From a checkpoint of a small transformer trained on Wikipedia: a variant of Muon for these matrices.
Each number is 128 + 32 x the weight over its row's rms, rounded and kept within 0 to 255. Layers, rows and columns count from 0. Numbers have three digits each. The size before them is the row's rms in percent of the matrix's.

# up: layer 2 MLP up, 768x256, rms 0.0843, rows 301-347, columns 64-127
# down: layer 2 MLP down (transposed), 768x256, rms 0.0798, rows 301-346, columns 64-127
up301 101:134129198143140121159106093122136138096172140133144057147107101129107137177095160130158151118145132145103097115159178141160112103207087109110119145142159166159107139086141140119148110149090115
down301 085:160101152129085075075134138130069105093089142128132151176137190119152110105164101120050169175107095163127112152084111161056145116167120120155116103174184113110160137137086071177174122140129150
up302 090:127140131112115098087143123139157094093168120165116103097159116169110109089133122157108151133130199145110084097105155121057088136159129138140160124226099149142163153109173126117124150103122141
down302 083:127180108154131136164123171084068154094157196181160160132173108084138153176154075097115123147177135115167097168171137158164149151098131150095117123094136039115112100143119150159107191129121102
up303 110:175141166125154087138143138152124061118061103146110090103171136103156120139103138135091079091108109165120140111157119145083115159073067174115155065142083143111118130034105121134152129114075140
down303 115:096120057151121206175154167129143141113116140130080072133164159133184083117150136121133130077123129147134152170112132134125136129152142113135114150142151101122104146139158070098154085130071111
up304 104:130142111118185112098129051145111129108139095185121163117153108088122128133119098151105126150126140106156101069149149092059098108070160111136141159124178159125140081122091114132061105100189118
down304 100:119124165122109130176185125092181150122163088089126122098089102127212178139182088167146076168154097082117168108096124149115053164158084118109176131162072145181164170131164133081114145088094106
up305 092:121122130112143094142106135115167140132182219075141104105185167153132125043101090161182175115138096211124112125133196115140091158155176180110157110124123113124144184123164073235136169127119152
down305 099:086106161073095100113122146101104100088182091126105177149122091122108151066086152081164090089160143106142122138168090139139148052085108080180147058133135160079125133116104158118117145126087093
up306 095:131135085102160101111064102111129093177172188142154144167147104114217156090115092137108089220056123094129074114155056063101153093147124109104127153134115117123136092160105176118137132094134130
down306 097:109051161134111089135160094137140168147110135174096117154191195150143087155118176160187198111140141198159069102098123134064175147123143200116135152069145153119150154161114109091178100153115162
up307 105:120172168067143137106192160102071113172147105120127133150112112114156156138106093126116198141136147141139079134111109122153158124125093153086154198120107156163113048158132145142117129149107212
down307 091:124143136125160160187155129054188120134114140160061095127111077166109149100173154142095138142190115107108175125174169162203102160136084117126077111125136118132077123121190223151148144092175151
up308 103:117047108147149116189152201165151100131137128123069135151140128147127094156129181176165139139109131093157192157089156121183099157028141144101047086165158080092147158098203101117135127050120144
down308 098:097124115181163149132077150108103177129135104108133129189085148109179147119089145071102136150108107089105112201097171189165134115146142107066141080105183081108080141115110174172140134157139147
up309 096:068126118165075181099109144092108048161145201113158147168127145154124124189106136096133095093155106188113142102088137142104066169110116104116156133118139177192165174142129161114158107129168137
down309 092:051150106151210148129150109160198156085151120094102048127174117163109144072099181105116124129155177065176128147092102108143087147174131163123082156096110119110088151156107085092130133140106101
up310 095:119103104079161186115079112125159121121081147164078114127146167159113111112163104079146098157124110168123076123205094144090099102150154152134080108104092111104057069153095094157128137128127054
down310 093:104170120152113136124093141139081162139132122106158136129180096097112033164149159132153084124125118121090107163121143114152195137071158101127153125126149079164185160115090099164133166112140143
up311 096:165102154078176137079101120139115184094144085087112130157167160122131124114122135134099188154133135098125200109104091092114148165162121131138133119149083148125094120095144145127126160205169068
down311 105:095139110211130179097131167212109167127155162137171135108105121162166165063089132143088130104129124142124123127121136094104111118131123129140150110093093089178142107178068191173085180094099144
up312 108:207144137122075133132092107123059127157131188147137159098140114105162083180184175065168196166119113147125108159129146164081100096132094131132133209085159114189098110089151094132187136059108171
down312 097:108135130126104095084172151186114089099135153048100079102095164179135096137128101134137148143108093137122106153150083125119066113124107101176156136107091121090115100108182163129146092153086144
up313 104:079074164155118149086104075123147106221175118124149103143092159190114140137176134107172119178117137110114117155109180124123112100134168092087124218196103098179115120098072142175149116159107166
down313 101:110180089119127175169102168130128111073118158105169145139127191073101133187149119138129159103128164145129110055154157154128133081168124099151077127126088139110187102090072171098135147129047100
up314 091:091131148162122192099079106108137146092108126065098119170167153143145147121132108065104082120098126140147164202144110094124132106144098076171147098138148143127072141176161183155104118105116214
down314 094:165098178129132125142122156140094121084108172146149111149065185148139120071116140153156121139065137138097141146051123152156135110101111154109088113178134127100138159112087107084136184140139090
up315 104:157071078066103145156112058088133108128043174108098167108140133099082063132111125134130184091125138174160088093139115113083109107125167131134080099171087114129133115114068181150133126123132124
down315 096:121156118164149141096135149189123162108173131124147188123163109105118141143142082142113104136146079119112082071096074182073107172052150135154129144122177144150115110077120125144060132161110087
up316 096:053159147069116129086114057095151126121170134122117156142163142141130130062123137122155167207118114195112156164149119112135101134156152129148078130090109121158058113114121151083133100194096173
down316 106:113158136116144123111136144147106113117137154128131114085096067089187140183113123145139147132144168094126163117106132078126113082159114123113143167108055168072156174101153136147162063080137083
up317 103:116153171135208114112135195139091119200122131103129089154161149155077129121027132169111141137117194144137137153151151108090137139088124133159121146113126111172153189097163154122142104201103157
down317 098:127088136094139168156045166088147172138130113129123120084145092128110173117165152049084169108110177079140145123098081091098076102126127129094164197113168119144158113164131096087135123157131077
up318 103:153109098157121143096118179155118179147154113119139116129145149146093135151143110095083143145170139143103063133131109193093086136085154093125093116183116181122099106147122107108108159102099143
down318 094:169138138132119138147122082098120172159183166113103151081204098141155092127117073113103154088075144181151118138130106166128142118138104070122158097159126101107169140101160116092169087129107138
up319 102:128175099136136166103108129145114145178144175150092105218087153121153071117130091131143122203089120183111101170103123102088073126065118118148058146069155185084119099128130135098153146170123180
down319 100:144123137118158120006175175163147173105117116179127121097158117091183113124084166127172107078156164140107161132042106088160125098120113152118111203117130100118125154103160159101079179111148126
up320 097:134075129135190103130133132132097110099161171098124056177088124178103105190099134201104136104114143144102150138113091077131189136123152096114138095088062136145158113082147109072217156178125094
down320 106:158149149099082123177131122136134105170103097122192128125196122138108175081137130126084167146168122115163117098159145051100106113176105124133135110149126139151156165140086095183117082107073144
up321 097:187100161169135096135119099127093163115136089124192134096038120087171171155124149145145139129067123142132133137115146132099133080169131077109116133074118175109100156128149166147119133129145187
down321 101:127135169068122124148122125138102133156133158133107118121124146131123151166146157126120157168092156155118073134145129141193179103122112129140162126144128107178106152092192106122128091120190072
up322 097:127116073099141158125112118203108160150115146152157118094169077092116121171079183177089152167109126090080170160135104162140165144100068191092186189104147110093138148108162136143078122145114121
down322 093:117143159127181056111104114138169087086136110152116141178118143108165154143087087147145109118123144095157113185069135126075125181149080135078119073090161112154146134113099186199125125175109087
up323 104:155121156174129167146078128235120106144156133137154161114153158110148076137149080099131188113139141144187095141148068167112127112174144149175139132082144079143144164136174202091147115116154177
down323 105:182114142159112174105083125144123130095110047133175125142112094118141155145113070102094140185098152045136055066152091091138104111130073138134164139106123113163099104100175084114056158137147113
up324 101:035126109141121119101093101082170170104122086115115150153135111179112109128140133100145103160084125148187085149135175176045102166109156151137127161115149147190067158136175102150065091151119133
down324 103:069109128132161117126121066120153097160189134126101109181093131148130132133138072137130091138156136141057124202193116161086152140182103184133138158163183176129094161152121196105182120101114088
up325 096:083106136152157205105126143076130193126208116102151132163111160087094104164127118139123175131090128145145096128120156074089147100136112167124157088171081087132135079093169136039090106101096168
down325 093:073098084168163110127124201113094147130141179128127169101105167119147134174106135165092160135171114074122108131126109158122099188093132077150134150100199090167097117111089171097111186120134161
up326 090:165177123083098070123148083098117150145112145122131097126092140122154155126161137131175093205108149134129174129104156171103125109158086204114093068115090125050127106072111149168160119071170138
down326 102:117086171143180098096099114098096152143176134144115171059170151110153108118120131159133156076131125127113164119173154127135111123064139097066141154092147065150103140093102120095099149163126155
up327 103:113153138179182098095080127078115172149102128091127132174061068154162165142135155130145097155143146147118153114157109123125156120094098099163107104092099116150127121143148121185115110101173107
down327 101:118144176128087147107112162137185064120117095153172163065065141140171145107126133137076164177100165160140102093169164134138122075179169119083156064119109124107167117180135153105118151128114200
up328 102:098110165155119116082176152051139132122141086152095110091079159076170105133149078062141118090185163123076184154133115161074115085143144136158116106175098105163113146063147157093123092105099107
down328 107:083124139138126174103116085133129074127113127108060144150072124121117086140104087124076129136143148131119122073100101170142168104155166140143148065129113161078091095171123127123120078083092130
up329 096:079137108144105117094128084101169077099156114099098196147126191154126118161149118101127123128140117135103059131160128163122108130121120069178147209108102150201131067185082102105111119140159116
down329 095:124157159119176051105126056131144150162119135127135128123098133082117159150100108091079141111164125155160107120148138137127088114138153108136108104131216146113103114077075139131147145161086148
up330 106:081136115101135116103105173115169134128057102133153046084119169132177109158100131161115084121175140092143119121147161144103135111089142130137121144131183118146130169152097160139123170096097100
down330 109:159138117132125094097108143088100144150175169181193115150101153130148095183120143171174131093172134199154119142074105117147157136129119134140107152157141105112117106097075116160131073117100119
up331 097:118112146142160196145147122127131173124102159076144152147147145130056153155148138099120083110106114154132128113127178122111127101114099116094125110196149130114139145160160050166155101105171182
down331 101:097143130150088151095203128152113149116145116072170143135102124167101132143205066168094136162129136151118073166151127108138177134126159092135162045129157174148161153180112138075157139092093079
up332 099:139158118114088109110149120147089023164088048144119192137115145089198101149099080135136100101119127169094120085117130090112099142125155130135139166152122137126164133176105138135122107156154078
down332 088:088109102111095164109184172128118135124145112129108112114102061140157117150180129122106147140078077095158127114144147152107150144118083142062084091131090098168146148073077135151175174126065143
up333 090:101179114108156107136072124103167128096173143160119180062189143175157164128092128105149106117166098134178101156071095110144108162127134145136180137115136140089097112116113125145136121099167144
down333 093:095067163149062147080130133132116134177069117118143069130065155047070168111176105115099156148113193099074131173158118134131114110098092124161141137208083072150145103189079170084110142138125092
up334 100:079107076136147149118128149138130132090164135168137132100134140078118143158109145130204141104125144118122112127121107111194075116160079072091141112160135162143147122102173132180142130134157148
down334 099:143177127135180167116059126158167116104147128204148126066106110110100084131138091145102153144173082131111147100044140125188138120078118181118114171191142151121121098142132078129112145081143103
up335 101:117136128117145146171143100125165114073142088139121154105058121062145154155154126144189156109105173160110202093112104136073072151183115126129118086173140116167125094103106080137055121120125127
down335 106:182093068191093119109109149168124108164085167098209172163129100105101172108138144108111101142202036120140121079113113094110075100081076137131210151156164125090073120137137120134130109117155127
up336 098:110077154154191099093088111122125163134133098174083208128123187088074149139086156141141169130113094183118128152135157094159129143083098109073145133118079133149156122065141184166118120144119170
down336 098:142151117158107141137195092138115134082067142098132075139133143126164159131141082138138131142174116084166091146160155173155161109141148087155181149121131168173124119164085168143108098136143160
up337 090:169171160151128151140167158151081131190103082082107166134118078159116181112126181130171157102077119178130163135128140138095146047124138109142135109155120162102089096104075093106117178171125063
down337 096:164090137149093159147150165189196126174096107097132155122122118157182060149157100089158135169165149104140126127092098151178127150120057175185141163123102093171145104164178150053125162131144089
up338 105:106121118092110137122068072069191085132122146096116109077143165185145103123131082115135077168128081130133141175155128174137165166115162128122036137162189154150129141143175175145123131134100151
down338 105:097148146120151109107195134134104107137087123131131167168083100122150110146116123120100169098115111100152092069094128129151080118077122124107150119114106109090173135135159158145048165144146096
up339 087:157132143066142135116044109105120153174134159154113076136134129097156101096135119070181118138124125164195158163114100144099091120065171153182128064104145140121113106150101115086142140179160143
down339 100:123139119105091157149137134138116145109174164134124123157044125122176154105154086102123161131103113182136210167120160115150110107088118102175130114186148124135148122116151115145174148083109121
up340 094:153119083179172125139118158079155140084158162146119145151130140104172142129154144120086080165108146090179194091114130105081164075083142104100132159132169110115161107121107158136167109098155113
down340 098:111135171112125114129128125146171153156134165089131120112125167127136153106128163161155128115129122143141146150171116142099143143170077118107109078185122156190096087140156120102138070139168124
up341 100:116167140155098156138049119115116139119146109116087141166084095131133131117072052140126194080114110172095068099148116136131152137118154130151125096133162173113128093127105098080106096184176197
down341 099:135064028150107134176168103128139161138046085134155101135145121061154137137117117125091179086116144119054169106153180094157091164087107097115115135164080152127171121153101202123196170125108144
up342 102:160108127185123114194133165121157125093124129067159120107114123105092085139142150157139109120136125129140111177099079118134068127093122079085155193191142148163126168111121164034103122100141114
down342 106:163145155137094083119158175127130096140210110105082201114097097095147159163094097125084108169131145129119111105158117189141099111158126127187093144090104138108125085128146105146152140095122111
up343 096:135098092127172186111151133135159141103192183137171124116148142107124122120082119154124088169119096130126054097141141110130147105097124114174131119121129122141104134129099097098204117120072063
down343 104:144155128168142124120051109110112102112124145110155096153112186139123152119126124160171102114147077164095162142089095131141172126130039067072116137142164134133158128108178118143123101085088133
up344 096:185140130055127092142111158134091107118112106118080102179129121066211181123145127142109085192092118131095108101133121115202099078085110125110159121108178111116060096086157212116205141134095117
down344 099:104080127118162089169179175097147119098114148149052107068095105167162117101108152104140148092112095140101098210091121108120061116184129163109198127166114159137126113160106092107090115134143145
up345 099:070182176125118101094162131160135099130109122160130107135155131127117149177156131157157071107096086165157075221106084128129123159119120121149139170119147165117092137091100182201097089150103158
down345 102:115130105105190152147117121099135155137115122136134178063146117107164183099104141117082162165151113146183117120120149072076058050145100151130086133097116113146112107116157114162122111136142123
up346 093:106082094130205161118119151077133163071112114097114133099159117099133166198166128097156145100072194104150100159081175067162077136141083111183140145150136201120125115105137084099147153145115127
down346 089:080164140170117092115137123122085131174118117136144142191142068174177153083167116129115111099143106165157092192135121176122177077109159140162048098153146122090143167173139148153103099173114115
up347 099:140143157082070143128119145208092074149140145110124104150101180148083115147109119186142108074108175101166098068203112121132138171117056123099114118148140134155109117138107172153147151055076167